Weights of a small transformer language model.
Size: 10 layers, width 128, 4 heads of 32, vocabulary 8192, 3.15M parameters.
Architecture: LayerNorm before each block, learned positions, biases on query, key and value, tied embeddings.
Each number is 128 + 32 x the weight over its row's rms, rounded and kept within 0 to 255. Layers, rows and columns count from 0. Numbers have three digits each. The size before them is the row's rms in percent of the matrix's.

# v: layer 2 attention value, 128x128, rms 0.0905, rows 43-95, columns 0-63
# o: layer 2 attention output (transposed), 128x128, rms 0.084, rows 43-95, columns 0-63
# q: layer 2 attention query, 128x128, rms 0.0695, rows 64-110, columns 0-63
# k: layer 2 attention key, 128x128, rms 0.067, rows 64-110, columns 0-63
v43 070:114126057137128128085116113148144111136155104069109125183153188148140082112133139146164093199131072134137147170069159045097124100112177115181139073153096120120115139115148141104163138116149167
o43 082:173072140171130132119083147171115155101105130074159101133125092120177116114118094134082122159112191156127109072144087104102134121132140180134156122152155122108095077126104196086153133194145050
v44 068:139119148106151141117145095082147136105141082160136158095129132157125124127126151131157113190097187147114098121099159194153176096159088149166124137134090132116128055140171121153170163174128130
o44 078:122132135171154137171181143107124075113131091107076121158129121085112157117110178087086153128147109151189123125123102138111108118118213131144204159112155147103082150093150152107068141130167157
v45 074:145069095149134107141116135091119110107145133091129110112149086093115165131132160122083192095112138118130132162169061127190140130132158142108115072092121171144146159129117129122140055143116125
o45 085:122161139067126115079104137095128148107171119199065186094155192127128126155137113150147088146113102120132107101116145126172093124087085107147163152120159138136122108157140086141156194104122120
v46 059:148160118180116116105129144121172103122151115069106108148110174153130139104085125124111127185142104130141152131122111104170103142138173183141136067090138151108143188104124139135172074111130138
o46 072:174098125133138070089098155165137111082137099153108143089160107134142103105139129115116128120165191150117140106106104120128117130113103142143144077174112120108090087133134176136145148175180096
v47 078:128106132078098133055150127128136196116062117161176103156131133070108134126126069147150116152077160148113107120069139110116128169110170124128141107156139102132105120164161076104100150161126121
o47 094:109136109102084176131149114087122187157123155094105126148113197130154116094160138149146111127126101057158101077182126157099145148153183154104132148142152139127109105103087109083116183102102107
v48 077:138144133201124115152135140065093141128172140153123148087162066074101169120095194120106205089111170113136122133121079101160147114199122128126077114072129137108084178110119159179124125133156104
o48 093:138118199068166132089137171145129142092185118183099154090155139182100136137113128138134072166110066131092155156121159119177077093092068128141175171114185144093093127168171100136112159082129143
v49 070:116096181143069120110130194169104158107119141138136120131137105120141142139105082115136096071131117098134079124114141108073135172071157100083148122165161136147100165117138129117028138143084119
o49 086:085154123119078137136134102082124214147136167126133091158123163138093131105141137161176115104093094069119119123154114145117142142190114161103059112110115119142135115128053070142154124070078142
v50 080:138045163123141122105158182176112148127110146092177105118153128126113150129162090146143105117116141137089106140169126156147082160097155103110170158159103126178134125183149086068133154137090124
o50 093:108104070098070124129081078073082167161135145130106143096105150146174110136186127122111154086112107068147076098131127174107197148138155128114073139139162127142138178118111161174175144113137154
v51 069:152135107031141126168121115120092126117125145145155154104093110106124113123125096122089145118133198130121119151193144137051163138092106116108148096122125154152175108136123087196093074177143114
o51 079:080156078142101146158164086115163105133132142138103114167140167088131159186104154126161143140144093124187115142117129118178126174129143113154143135070090134166174140110117095142174119085121143
v52 083:119084139147078147132177134128129071147094131125130127130123117143126117131115138146083103127162146119094115107097106129123082149146112099127156169169118097159115125190140079137189175122127122
o52 098:151120119125084084116106132127121147134175119114135111129128154137090120098175147097127121131123129084103132159109107182102203120126135145101092107164132163126111156106144192167094113127162153
v53 072:131196193073127128121101134069098203135122146087104205109126112162125134126154113145157097078134192179120163136133138125164140128132141141145099152146134092117059111114115177123121150173149091
o53 083:128052121123191159129173134071126145140116110166133102118105093159103119149086128111134141096144086145173173164140159133122152116163124116138131119122145121144178209162177100103074115073068140
v54 075:091170111119111138133124092146138154126132115215114131165143165100154111116088140092113111199151065108171104101074181132057149102111083116132113142118159114066148066123150158190081158122117138
o54 085:112158149163129143182172164201155089146090132059195075171101109079117142077122147123170146130136157128115170141142121122116085136144172126117127110116041126107098091090099104116120092140121121
v55 067:129162116122179113168147155091151178140119157108107090104150049068107151140100115153156164135080184130140140168130061138163086149170135142096113078085144157163132187170084174019119132117140109
o55 080:133121148061119127082114106112086157117131110195090176096133166159156151134156153151140075124137050119138149084117176095192124124079074133112162189119182129110119110151153088145144175110115141
v56 090:119117157126152133128154162167122195130135117164107094116145090146106118129150102123166089106125135135094074142121120196051114139088097102117148145161126094141110082153149068122113161139118125
o56 096:066131104119100138148151116094099158134102150094139092167107147094115173149154156124153126121118051100178103122125104123131172143143152129105073144122128140140134176118113135167124099099082178
v57 078:139128139194120142121122163087140125136115126044123116156140174114127141152128142163134183144114130097131148159087129044225125119162184128111114110119131147133092192118109145057184128106150132
o57 083:181101166102150122084056150123110148088190117170100167074155117180141084101125104136109100132142164121090150081123131136123133107129080165158150109171175142108122084183150149119128153143151085
v58 073:147000104108154159129166124113160081136101136179203196152120090138137114119157148116129112157132122141093101152173136132111142132154092125138148176161083123088139065135115085160145150202139144
o58 083:117172113149108119155185115090130076177174115063123099181134168066127173144111146098102149151109115111158104148140090196101162140113190109128151153134110119117103179100132192083084139145135140
v59 070:118088178125051134099112097149122136102122101177176192131131121180134118104128138097090115146131107090145108113093158124184149131117120138133153196157108117160168107129156096202140141135116120
o59 081:093171108126111118172110184129170110097196134095101118127136142087071116108112115106122152141170202104110154151092115183093137121161187092133116050166093162108095139132110152184128111134131137
v60 107:117178157180185128149119166141139184127130136068079101121129111123119136130150103132222108137107165123109116151083107134131048130115137128115142116165122095141076165170152097055141180104128122
o60 117:120057115085138133136074123099047171097100119153119097116128111148123146146164130123129122105128056128158139092117109105125199126141112143132100149141195142122141161144147174182129096136086167
v61 074:118157144117070158134106120092111088125148128166124191112095116152133138132122213143073139106140139099161120073126099092166169111160117124087115175115135135102122154126094172187048131141137120
o61 079:152148175121135123125152181162171127120182132135138124128143102163056110073083088119150126144113161148042191185122162185094097089130095102140121097155107105124128103155145107111074103146131123
v62 069:134096140190077120151121166118174104105154109060132117158154198153120133146146119168133134163100126133129134159113151091193122132147187146127149078124115160151136192146157120102186097082151159
o62 082:155090131135146089087055125132123141074151120136082148074127107146145095087139116143088122124163168122119121082099103108136154131139112158168144097159162141120114096145130175149140154151167101
v63 063:114179143154076147143075159141103164121125139062072120144081142111166119150093135144097178146124161069142144119090100082169116163098176081101150131156122104193164188114138135171133122109122119
o63 070:139109110092117125141029158135132205060146134161129111090155113160073093119137094116171092134155177132081188102101160127117149129166088155143109060169121136119145089191108126194182106118104101
q64 096:140164157093137131116103129090128149164098127092149168145175100166119087168075130100158153139141150147051138080089135153139174125103099117161145059206171156097158115222083106129151115138118126
k64 102:201133130122109015113170124130092118117117096124180118158166121111153150239147139082132148147082102087130155136092090158108145167133113133123091116109084139093145088160103115154127142062149241
q65 067:102139112148092127124161145173134050117110175137098104131127123087174161107144148153072099174130128131138073129146083171184055115118154141111180152095123122086058105061140183105120141146120111
k65 066:139133135146175203096107154109132125116113088109113171129118162148122111121089097168144111145148099192159064158151152109125136101141115090166138144150168105111085154095175139132135130201179092
q66 066:148147163137103081134113138138119184122159121063125148090093080163098151125132135057151186104134154121147184133083139111116065108103114119132123189128068129141178135136046091128134186074072141
k66 090:021133100096117214171095120146133110116147122145075095087102085087165142049164124141142080135117100137131116097139145125144094102141146154095125135069137130139143133076176104115134139142151067
q67 051:127145135084110143132166117156177107161097135131120140133105142085092127114101137129152096094118042155086153173163164036139189125159076101177152073160161082109140142132114120095093168132155118
k67 074:160136174120124146109123117132146115118117138144131141145150159119130112156108127086150168148165143147149130133110099156134178121106113164135133114221169128172153145176106143105120074173089113
q68 066:111169188110137141043087127108126076153077114127097135140119174104159124154106165166097125135149084122137086138127085143149140122072117126185157167183160066072018149177093133128150104114102100
k68 087:204116126149125013105169127118091121133119083109180104153146138110118107216114140088148161125077115082115144138120100187080129183147111073145103065164096155134126134195093098117134137110142225
q69 060:124174180137117141101127141153142087179116113116104147124137138107165156155109211132100074093111059109072101103122095126127101122099108166119053159183108103071072128139070088138134138104132115
k69 072:193095115143122028107172130128136120117100119116186135141149134141136139226108131040136157129046153091125112111120102144112139160130065142142125078155106151135137146190096113145131102092106191
q70 063:135101114127127098103132077093120142086125124150174098138126159112148106213149147135139136205058160121144141172134109176132148133124153050102099136066119159145131097144114113154118162096138195
k70 095:049112114098148120147110130123121107115152119154107143087065122110113167055138148176130124109123127167154136129120118131152101113121158113111106154103094143132127123095154131131140169155184121
q71 069:221143135175191060135134146132100116156123085128127101141230151135096125187104108068104156142117123090139129154087058173097158152136130099125110098148108147127118112188113137157100118113109184
k71 100:115113107121134042106118145126113131109158116102138110108074125092138157123132141160125121133046107139137126137137128162117123149136138093100080135104076147139089107128139142116137153096188168
q72 086:156095090173101086127170131137092123102118112091157103174148082084141171149131120123089181159072120112133123140120040135121099168121158138087102186071069207158101081092131159130120117086134175
k72 100:037141116113127159163093129119136118127186166132101119096060136130146170045147125180120089122134119178162105099128155145135095101123176101106117180082132145123127125071164131111122154162155097
q73 086:142172151107167143109089120135103187193114143124138173117148185136137085136072139097131125072163103180118124126106139142112172128174143153196114106176199131163108175141098133101172090163127148
k73 094:219131147141128054137148137154104159120086125098160130165200110126098127234117121079138148133090132098116155129131116135099145175123101136167122090161120133102116104163086110155121145100119199
q74 099:199192186142101102124132145079138115144053108131152110148142148107152124207097147117127154117155099114102134124122117188095162128103093161167151093200105147101114144255110133112087109084106162
k74 112:144123100110123006120148128106101120071140113102179098122140127123123141201115137132140139130078115130136146131123101160120160169111148086115106126103075133125129090153111118139123152073148237
q75 059:189091154143105126145093129102151135156104171110114111100147150151101178183110118119119125135171098159140121096102162123141141118139114140118145132106140105087121127204111194167152089110131107
k75 083:207137138123140002104182124138109139134098077148183124152177116122131141235110151113128160134061145093101172145152135141095160180122104150152112119164100123146114146159090119120082137106124206
q76 097:152149166107138150107098141168144125195076134076105157134097159148135082131107137114146104163180129147120089130139168164148124104135106106163141107187178095114144113181108129103149100154091089
k76 107:222130143168130031115159119130115134137079098135157139174196122114127108223108126091150134140107140108109151124135099134100151179111100128181122074158129128120104130144095134121125126112090171
q77 090:112126087101180171111094172086169124144086177112154138133141160129138139152126137157136098099173070134093105112151107143136185129133098181196091110157173084074080137162108186152124082136146087
k77 098:221143154124111044103166119109095138130110126108172139175197132149141121215110124090132173123102136080118128135105093155119148167112107131172132080185125142126132128200083126121118109099096192
q78 085:169176134143134104105121127137105129118106113112177154175194159173124075161095099138101143165162124091084114160124086178083212141122107080167098081174122154083155122186059125152117110142123117
k78 102:149125121111126002101133124142075143119183098108135103116121114112136168140154148134131133114086114136140155129129128131129130157125145125100076131070073128117103094133128108117129169103170209
q79 062:177120149107116123122162169095144078141092141075080145099137138115163123149112116120074091138123170135091060125143121164119146108134127162183171097186121137121089097155145171126126109141119101
k79 079:215118148144103029116172114127099158117084117092169123177179127133130129206113095075141165151128125099120145115122105141102144179130125140148139093148119118110129144181074135127122109068109210
q80 078:151125126103155098129128114137093196117153134112126131146115103134118065140129113119134148161083136144143180193108118128109116173143076055122117098110103173190195070153125096151134154120156165
k80 097:054114081124128175160093136128116125120169142115089131069063123124149149042141142164105080128118124142135111097135139125164087103119156129098111163058115122143115110067153134129154140156186083
q81 090:105142139075159173154073139116134154171105161119139151106064137172072060095116095115114144085179136134106147127122179136134169091129101094148167072189150129123219129162132105120120090181126086
k81 097:166122154157124104124170112130137154154098119139138134147192147133126094181122107068142145165147122113117130143111098131104167142120106144160158080170148129119148114174081120116122094105090165
q82 069:075146081160116132100160117072161083078140142166080109175128187105153154123139117174081120129114125156138089090144158105188130127147146124184134136074181106125087141129182182153108094129108108
k82 077:112158120073141183141114157104120125144129131105141148120149155146093130094120149140123139128190126147111141087104182140137177135116131131136176121194171091130176142148097162099132092165128048
q83 092:186129165150064105155137102108104140110101135118200203117170141128172128172095153099086116141137171123084125099114105191124178159100146166147154087172105125085108085176062083168144137079110156
k83 103:131139094128133013129124101124122143112141108143118134125110097103142160136169125134125136126072118101124141128139092150128117137130160112084078144086065131121117106133124101147110187109190176
q84 084:122119129092155124129099113134150149156128145169077185079108201154104128075118142140166085120181072180152093093159150070082173114186128143134110106197151098141167180092167125095157133183105055
k84 102:204118143139135123127142139121128153149089121139158123164182143134116101217100131081135157131146131093112147137126118137107146135136090149172144085175156117107143133177086114133142109124087150
q85 077:172142092150153097156181088134119127075160133067138097162140111120133129131146116095107139138094180086126133177089122182117132142082127085091147092113093146083116112097155096140121156095126194
k85 097:049119107114137160134098120118119116114170134124092116094087113112133155046162121150128090122134121149163126131137134113143093113130171117072129175065096132147143125087154129119134160146183102
q86 056:121142169148089132079146159096152104162109075137185117074140175106213145170110104141078131131129130156143133129137076200138139104112116087120128133140172116106123134130162151141111138108128086
k86 066:106118127146087089141143092132116148111100107100107129159155105101129103162164156095132128119143119065130124084132139121111125116120112115166105120122111135165048080163080104143111120073091229
q87 066:130146107126130138107153150127124114130086085153137097101137162105088104135189155140125106153150059155120099152158114161132159126185144139154135131129149108135029129104168191091105068152121107
k87 082:214137140160135040112138128124132158153082108099150103182191127128102147200084122137146155143126117133104168142126123143097195151108103115172117086151136141121104134177038133127128105111085191
q88 071:075149098121116176103131142101141109114114140177146108098109116139140153103159142182132125155139059128182174109162175110116112101148067149199059198110174118171064165144223150141120104129117108
k88 091:128135170126098209135113153130151107145120132127135145156167124156114089147103120125160128123193146118111106140125113093145132102125116157154187091194177119150150143135090136125139094155061090
q89 084:090139133131138159166106164160130151190122152160167156071118137159096090088112114135093105097185102173113127141131179085102173107160098114131144084191171097109174130121143112095162118179140071
k89 098:217147162127133083130169119121129131147092123121133125175194148135127096213089122094119151146132140113112136129118104113114145112137077153155141076184138115127139128178094133142125101097077151
q90 071:146106133138136105135128157155109160097147107128143164108094127175110085105102093087160147136107115088170149127121137067115107123074113059101137137081106123175210106109135116136117159116145152
k90 087:083129089112142165146086133128120132128166165121093122083098144115131135041151157155124078129107133145145101125136152122141105122157155122096097181077119147146113124063142144131136157144173112
q91 115:052094079113136143127134140147139070127135132143073107112109123089128153058142106177092114120122120136161091117136156103157073138161154138087142195040154116130096148016226154101141143175158098
k91 120:101113130118112255136112135137152130171130150132108138134128157148117108089098127100140112116193132137137126132138153089153119082130137156136152111172182121134147138126142147145115089154100040
q92 084:136109126128161140106077166129106191145096159168142127078135155124098091127100125112154135098166085130099107139152194069134167099149083154165084094162120134166201192123112094102143153144114123
k92 092:221148154159125060097172125108132140124087094123170126153192139125110106234118142108138171126132120096116151133105127169113163151142125117158147095174140134124102115197083121139118130103109199
q93 056:088125074047166166143161074132143094184131158134126149154104134090153103103153197105091091105136090143153152124118176147132170067112109120157096073139184137091109148173153121087143084117143094
k93 084:151165139133116171129145115146161149171091134145131112162156154141118105142082125068158169131186129089105116128116101091125120152117106150149185099169155127146156106157106149131147079154054106
q94 090:079099138115118112153133099141158180054190132176132105110104118103152122085125089129088151098101154096139111142118173109140090138142118139091082134043095145176195131071128099125128186142137104
k94 103:066131124116138255165087114109171098137158150124091146117126120154125123021131137170130123120178139174129134123147178112152093068125147145109161161100160100128165125092162158117130123177131022
q95 068:111122153116106163117104204132125147124099162101119127107149111087160111126100128114157094103140092185159109072112181094148166066115106111173134115141166130108137177106114192051153118149106085
k95 094:180124143168106114125151130126119139145076113134150102178187137135132092204098121083107174150147118103113142127132118132109169134100110149143146082190153121105137137148078128132104089110060143
v64 142:122158134061080138119104169149092188115113145136096103155103116156192135135116067135099159082132174157142104141238129174146127132138171116128135135131119115111124140105102147139081095140109134
o64 144:135093143116181128135122109094135172137148134145137148108102133162036086144135126066175135118147073110147151101113179047120127121168081149118119107142144095155240147162136081083165151100133141
v65 128:133174104065077144119066128189105141124134137135081115149103144166206098152127156148120159086142122131153143163189132131123087130126151102164121144148126148103120154113112141132073096122125125
o65 130:143080147115159125144125113099147190128160157123172133108102113156057086112099083090163137135111102142117161105102144059107149106149085138125111099137146141175249112156145080079207112132143124
v66 126:131195089101172118106128120132125149147133110088095074115159216115084118129143128145182134153129093134136131169111162097113158104136160126152111104133141105068114167073117152079157124110115139
o66 110:148039146162097153104119158163139158123088128152175097141088112135197110138136122151089114164105125115160122083170065068157074140138090176118144144128125105121081065147131129051158142115130094
v67 123:127113125081083132098080153168084144094118119096138154159106128148160105130124179131155182102137179108155133168138134144201115138120167127147122143153138130133096150112137171059048110149091126
o67 116:144095149093188129181088111119155181111142143137139158101138139170041076114111071125133148090103150129126173128107169100067161101141127109141097083143147124162229135156126078164188123150146093
v68 108:131086112157164122133123087145145085137180112122139078099144170145050120129130150149252105124113092112129130110094155153132137110087122150124141143139120142151138181113150161108169138080137147
o68 102:142113101132106137097130127180114137082020154133081139107138096123221143125142116201037099162093151139107100113150114116157109135161136144145127160126130121130075078103117186187150103089103115
v69 086:133145176159174158150148144066113081153142135151100138066106113150119176125153142101168176165122205129099127140112107120086106106149071132106125135133092129159132118128124095139069157135137120
o69 087:115100144082134167131141124121118093080136093179094129143146162101130149189125182121091126126125057169151151156114103177178130142088156123143115173134157107108104177106171160172115134080129167
v70 124:143109140126139125121186114078142245126109132087127111156152142078137159121076072144086130176101103137153119113070174091172186127173135134119113082115143167119141121122129139149205109126131143
o70 124:128178133179095130142135152133131087141119100119134101152130159116166150121160193114128116124195174102110133115167128134119066143145155167121189129121058104069012075123092148076041176127122106
v71 130:145150150157152125131131081093113119133142133108114168097120130201127171121152105145183132159143201166072131148168122145095133115163138158149118117103099074091156078131111066159202125138154133
o71 112:100052120140163154126163168134133131139126092131090132128119108100110141188141177075086148149150054154210088117115061093149135136146146117127147150130142096109135217121193188107088151114115166
v72 119:134079121195188128173145151079152096174165139100109154081146144135074190128153154118182135091121157136086127133098071098081148116175116152143123129135116069124115128131164103128194160115149117
o72 114:124097148087133145092159179164092081120124143180129102151130116120187133118108135181062053173097076161181130132152089165181104107113109128160127166128137128090080150142143187139071113086112111
v73 128:137157079077088137130126137154112255125101125131112119164119136093157126132086108119164132083132109109191120143171157186183135130127149126144107129132156157136102112124124223089110093111100126
o73 120:147144149155152128130135129130150148133072122142158114099089165140099084115130132123191102080133143140074207097155200061103082107154103151125134109125071100140150098130102049101124156125105110
v74 084:127117181195165164160117163110101047129133153137094129081119111157142156133186125135127167121104189134083090154127128077086076123121101107114136145133081107127148143123119017182069150157153147
o74 094:100101140073132168145124127111102129074212136130117124152143119113101144172117131127084138166141025134165152116113086172169165135112114149142110166145226121112143161142163182158147122075151135
v75 128:123116170134143125047111138108120108122125125086171142146132121138112106127157154138228137171100137117121132133039179126206171114114159174143122124146125126103115109118182131090143167151127118
o75 128:137106128125177158206114149152137123122125144116088151119154139149114114111125126147072172113132191124191120092136100141059117129151175121146119110139162117124123148121107137151106115138108126
v76 134:121124115121113141154110134142088072125147155180106185127096131198148162135157194137105140056138193142089101162215059136090092121164118128134125160139125094106146135145107063154091119156143132
o76 132:106084142083184123109142143111140159135175133111149122128117088111053130137105087103125111148121047133163153151098117122145184090122074100131095113154173140127244186167178147129160118117159121
v77 127:144092088164124127135143091111155139135155145108159164134158185141091134122118131159145108097150119152097134120186103143075178128162133136147113124115116075135150116116137113142255123110149125
o77 111:108085113163135118078159170145119133187076130124134105138123077093184131114133136157095081156125123130162096112156086102159119131149120119126159136120086100101093164144157197084072127125099099
v78 123:135073134091121129095172113100121239133119106113152101130148139074053148115085079108136156122110111108141128119137134122177149145153150123119124084104140189176123154085136197060121112112101137
o78 119:154152140139095124103133101177135117130056117176121132111135188146210122124163169171125070118158163098079128135173177113165066113127113166110178141132096087094054056138103101114119197098141086
v79 166:129137120214158132142114129129149010117163125122127126113126145136142092135162204128134119185123098107144122140009155050136104129079094126146143132145129146121136164148159088125152143113127114
o79 150:121132119113095149155089136116115131077165146087127094143161112114164165101102074164088153158087173149106129136122064191110180140102185121153116139114168175140074082107114177181130071167147095
v80 120:129109111153114132130110136191136092143164121117133107084138172111063125126136191116192151057124108110133139131135104133103100129104143123138141138141135134172126199110123187029073127093108133
o80 106:151100141072133125084120105173127146108086167193142125103124136174172094105105076204077067150049131131093142155133161113161107096120074137146089123123168151170156082138113107189194108111142089
v81 120:111109119103080107116122155163112085130118123144125126138128118120135096126136188145000127098145080125134135136111090064130091144191109099122149171132144142120133153130109093161094134139132126
o81 106:115146165115112089126113132109131140148222138102207105141129104139115120092086052129150121154123145091088116152109121192111172092095093124106106103149176170123166089165133102100168103144179089
v82 115:131197102153152138126127055133146139122148136161079092105127162164145137130138115106195103165150085153120124138140147152108101087103089128159138132107107124082159118131097124174194123091135123
o82 114:119114118181115160106151139129148128083059096087092122135103096086154161190137157102105150148116086177114112116133087091161125154131136144122141177111103116131082130083154160123116121131102168
v83 112:118126032113114127132100144148141087120149143140128142175114202138147098145128222143104130081127087143128114160149102086099130138151135112144132148138158106099112199142134115095153124103120128
o83 102:138100148128144113111107141127141166153134181102198110130109081139133105058082040155129084149089133125115160116147130105120155095137083135136113103138117158145175084184114135074144079151139069
v84 137:138086064143110129159134157160122149120151147161130127137138133143109148139124152136144125022127118142127104140218060159086128145116136120120132127126137120171150139132129118096103092103119134
o84 121:128148109106149098053136107143126158154103174136143119111102125123134119073129103164149055122110083113109145127135184098164136104129061128138104117133109128136165115160116123141139134121129095
v85 113:122066189185164121102149139130149160111131132121184129128136046107080116128132063140052124181116138117107123085042129078163134142103119114097129118114119137152153068136169095173162159155130145
o85 108:102208102135091109175111099119090075126171110086087137160183156104141162154161169139132168120160153096151054118128100221105145152113189135134149141124156130080059151100111163181105141139135135
v86 143:150174047166165134139109095167157079134170117156088125130150214158101127137157222121221109150140083135130140178131129108065101114101105149157129131141125117090129194123112108097172136075128114
o86 119:135073121137127145079125159150138168102071145110160091127100090106185149120110082167084089165074120160120149117145086097160135151133101147133114129128121152133109091140125191122155081136125097
v87 118:124132083162193139134129118137171073125171129096105051127151191122112124138138101137115113165115096156099133130135133047045148133090143104143151094132124111110156185124129074157180142104141137
o87 110:135088104153060130085121124124111154127115149128151095156124106117209156123133131167114100182100118111149075099159062125176126169129106181133136141125125143117067058138118211082146095120138094
v88 131:121118095108121131137104208172123145116141141153105091146106126083157131145134128124171152071117131114166112127165135131152109142074154097108138133139140160162091188111135176090024109097112143
o88 112:158148144087144121117094073118109156106109183159156142098110139181111080091122081163163097114090102121089193106136218103122131118149074157150086123141134136155191063158082081154182097096132102
v89 110:136089081117105123148150096124159103139127149227086145149139133127167165134131181095049110081133082154150106124161098119053116115184083113114140156142122110111104119146094117161139138118135114
o89 105:108199144118121107095147151100127097144146139089194105152111098100102163083089104118157101131137118139059181181135153171156126118101082105117132115118081166112123146147109114114096096157104136
v90 125:122166151056102145127108145138088212102092137115124139139106078126193155122102050120115163110118218134140130144186151170189107120146163129119117131124127132126125101108098165118054088145114138
o90 112:136118144134172139166122095106144137120139101143115162116115152144037089173155143059181165096171103120148176109109168067100130114146130120118134126134126095142223156135154067114146183118139147
v91 150:130018176169089123092167140111123144135112135175171155112143093138048174120113129105143151078114143135114131091176104198177138140153134137109117143118122162197156098139135146099100132127133123
o91 132:133205117079161117110154089172141080151088125162046160096165167134119133123157182151109116091154148111104097188106187158134110114111109079134123113144135116100116168112136113219095172132106158
v92 090:102140088057096127102079148216162092107126135139109136172120156113193097136136139147093100079136106145198163149190114144120119143099152094147120138158163082084094146138148156134090108132096137
o92 100:153109125134154103139120128098128166151137151115197122128107113154067090095096056109201149123096146113127117109122141094082139137158105119137101069141131138187211117150113092103175078182105114
v93 132:124123111171130128153105122140138007127150119099120130127133159115140117136159198131091135132132138116142133146040134017111095125140108107120148143169127096095074195159158121164118162104141127
o93 111:138105154089094131147082159119113140070194147116186097157143089159144135105078038168094126184084159126096173150132076215113167115103147115159110128130165184143114080142108161157149059143156074
v94 129:106196113095110135143112076138139000157148104092091112127124160170151070134149184152098092174151135139113159116103147091085109122152118135174149145138129110086135148145121103194159138115153127
o94 125:112035146164099140140151178109132155132181117122169099133124059125150148146075092103095163191103161154149094139108034131114161142121168111097123132131153159150166132103179162060161077133160134
v95 148:135195115130110152096089101199129126115140118128103077147119166169177108127144130122209139183148116128163134174120193167158082116055134115166150146143108136088124144130125157090136116101102138
o95 145:139087123152154164155110099112155191074081126094108137106106114141089117177127104102122180119087139169113146097120115051084143170162150137133105122129139126181175109096128130143191117158127146
q96 145:138162118129130106156166117090072191127149122097202074097134079110083146112185082147115165119128121141129194138132105124078112145097139080124147137108092094184180081061077097134153084117149151
k96 114:066093106111114179141102140109155127093163145134088119085096120120149138031148136156122084131139120159130140109142146127139086098128124173088132166074087152142129131111197120141156152136177053
q97 127:144024106097054119165169133117105160139136128076114102127105106066117081137141128126099171115116194157078107127130160162088146188080164122099138155078102109138178048119116109176143119106137138
k97 106:062173110105155171154108102135115125115182111128085142075087117154116165009165123165118096136110122162130133138135119112153107110126145128080115147091074152149120128095170124127137154164183097
q98 099:116115111138135136060135137152122091140093127129024132143138189083136154115156067157073129122118035108139139174160083094202087128176173127158111121164120164159144095076173150093060107150135114
k98 103:081094143085114180130123138149164112148083139135119120170107112184140106065098119089169144100184160097172076093160144130107152152119117130096174134165188143151119218164103103114116198112128148
q99 102:093118119103129160093127153111133156183165125165110186110159167156154199130098107100129145109142120155172104163130124064140097194139114145149109168109172022087180193125124154160142146156106083
k99 109:180141137131122154118143124111166121141069125142159117183161152159109102172122115104124106152147101097144132127137135112116160110110122161153160084175153167121102146169137144143132069124063100
q100 115:091111153121190132061124111112157119107138085227077100136108086141174172139138115118163126191096129120114088142132120056155101138112113104099089163057076099151136195112081127125118155091144146
k100 104:081121085109076216104086175147155131070160156124111138131091123111126132023178124153095087097113133117166106139138135116136101116134189112120123122155128160122121144095171109115146138186150056
q101 120:126170138118120111124118140152120170171168124105162173138131130158099113143125087132160110087158088140140133106157117181094161156107126114150147093157135123138123077120050145156183113098127129
k101 123:161105124166120039137160115102090124100058108132142110093147138125153147174077130160104159146075147105129220123113109168138170161140077131094039170083099134122107117163120147150134105089157215
q102 148:159131118158159102133123156101139113139098114155176144146138106129129110166104133122178159133136129134105161129137082152118175139119079116180119095206125141158078125219047124139187082102127154
k102 129:169148107117110003107147114123115139076125102131141132144125138117122145168138139123117145128075132101132159129101120167110149170119135104117109127107076148114143096146096104139127166098156215
q103 132:169162175112155106135129140105095181120086101166179083162145089143132125153110158101186126162123158117104161069088117169125180145130124127151141085163093149091127066176067164122106113124126160
k103 127:152106116126143005098136123141106141130135121095184118148130097104146153154142122136126125109064115107123146117140104158131108169134131094117101126130085139139097100138114117133133169098162225
q104 150:092121127103057107148163111166134152044144127123146075152116100087144108109164145169097121138103132101146157178142083091156079152133142100094130158074060126120174092117177117126116178143172166
k104 112:043140110112141216155090130125132116127169150138086135092049109140160124019144141168124102102152123146122118109154161113138092092127136117084129170069152128122128132074177101114136138151146061
q105 145:118123100124124115109144128131089144077162128115177019146141073090129136127148077168138117097092077101115115153096092115102088161097136103109116100039127190214151107119154102125091130127162172
k105 116:021121119095109200127104110094150119115181139134085130091054123120131142034126146143124128130143141150127123112124169122157121116137154115097122174076119126137123125105174112125160127158185059
q106 114:128167145081066101200142109150157157129135144079194119164142192086148121126128182074113146116153142156086175129138118164133154119129164119139155067188132099110129113155105082127139123148133123
k106 108:186153121162153049131139115129065121184063079145156114107138125103155088230111120157127133142147113124129172145123107149110136172123068147143100188098096114133122103160108162133114136094101191
q107 123:166081100186112099125142119132132097073129104102109042215115108111174124148137176155133185139064134085104186159087137158152149161160114102064147138128043131108106090164142118137114121103128184
k107 108:060153108095129131136089121135142133100175141132111121100049096128139150066173144161129095103111134128132111127130112139135076114136175111084112140088118137130127107103183131122130160155171109
q108 150:140150113167091102172181127085108135097136093109175053111103083106099158128146130110124140130109131108075158113084125129101143152099093090088107139081076128153152070165089111174139144089157140
k108 111:088102106105125152122101126119146132088195138120110136084095114109142155049154115171134103130117149178141121139137148120129083125130142135102120161088086157122112113093187097114139158140165114
q109 208:166188182168115126099113174137124129169089134111174139141158179152121102161085138090138130111155123128116133135122125159082156112103102119203152095216161160117116132184078123144124096120083111
k109 143:194122135125125000119165111116114125101111095109159111154152124122133137247127136102128176150080110078134154133104089159099156178126112110141112086123082136128123112183113117135120142084158239
q110 114:107134135118189160078067139164128174129145159180122098087137110171119151151084110163116120161137087142178089117134126107096114156112085119144086153081177118173156183163132179166113131113098098
k110 112:186136180124100129099159138108130126125092119117121141180163124143125134223100121077122144127115122087122142151140123130138161135138119132158160077219133126099112116164094125136120093133094133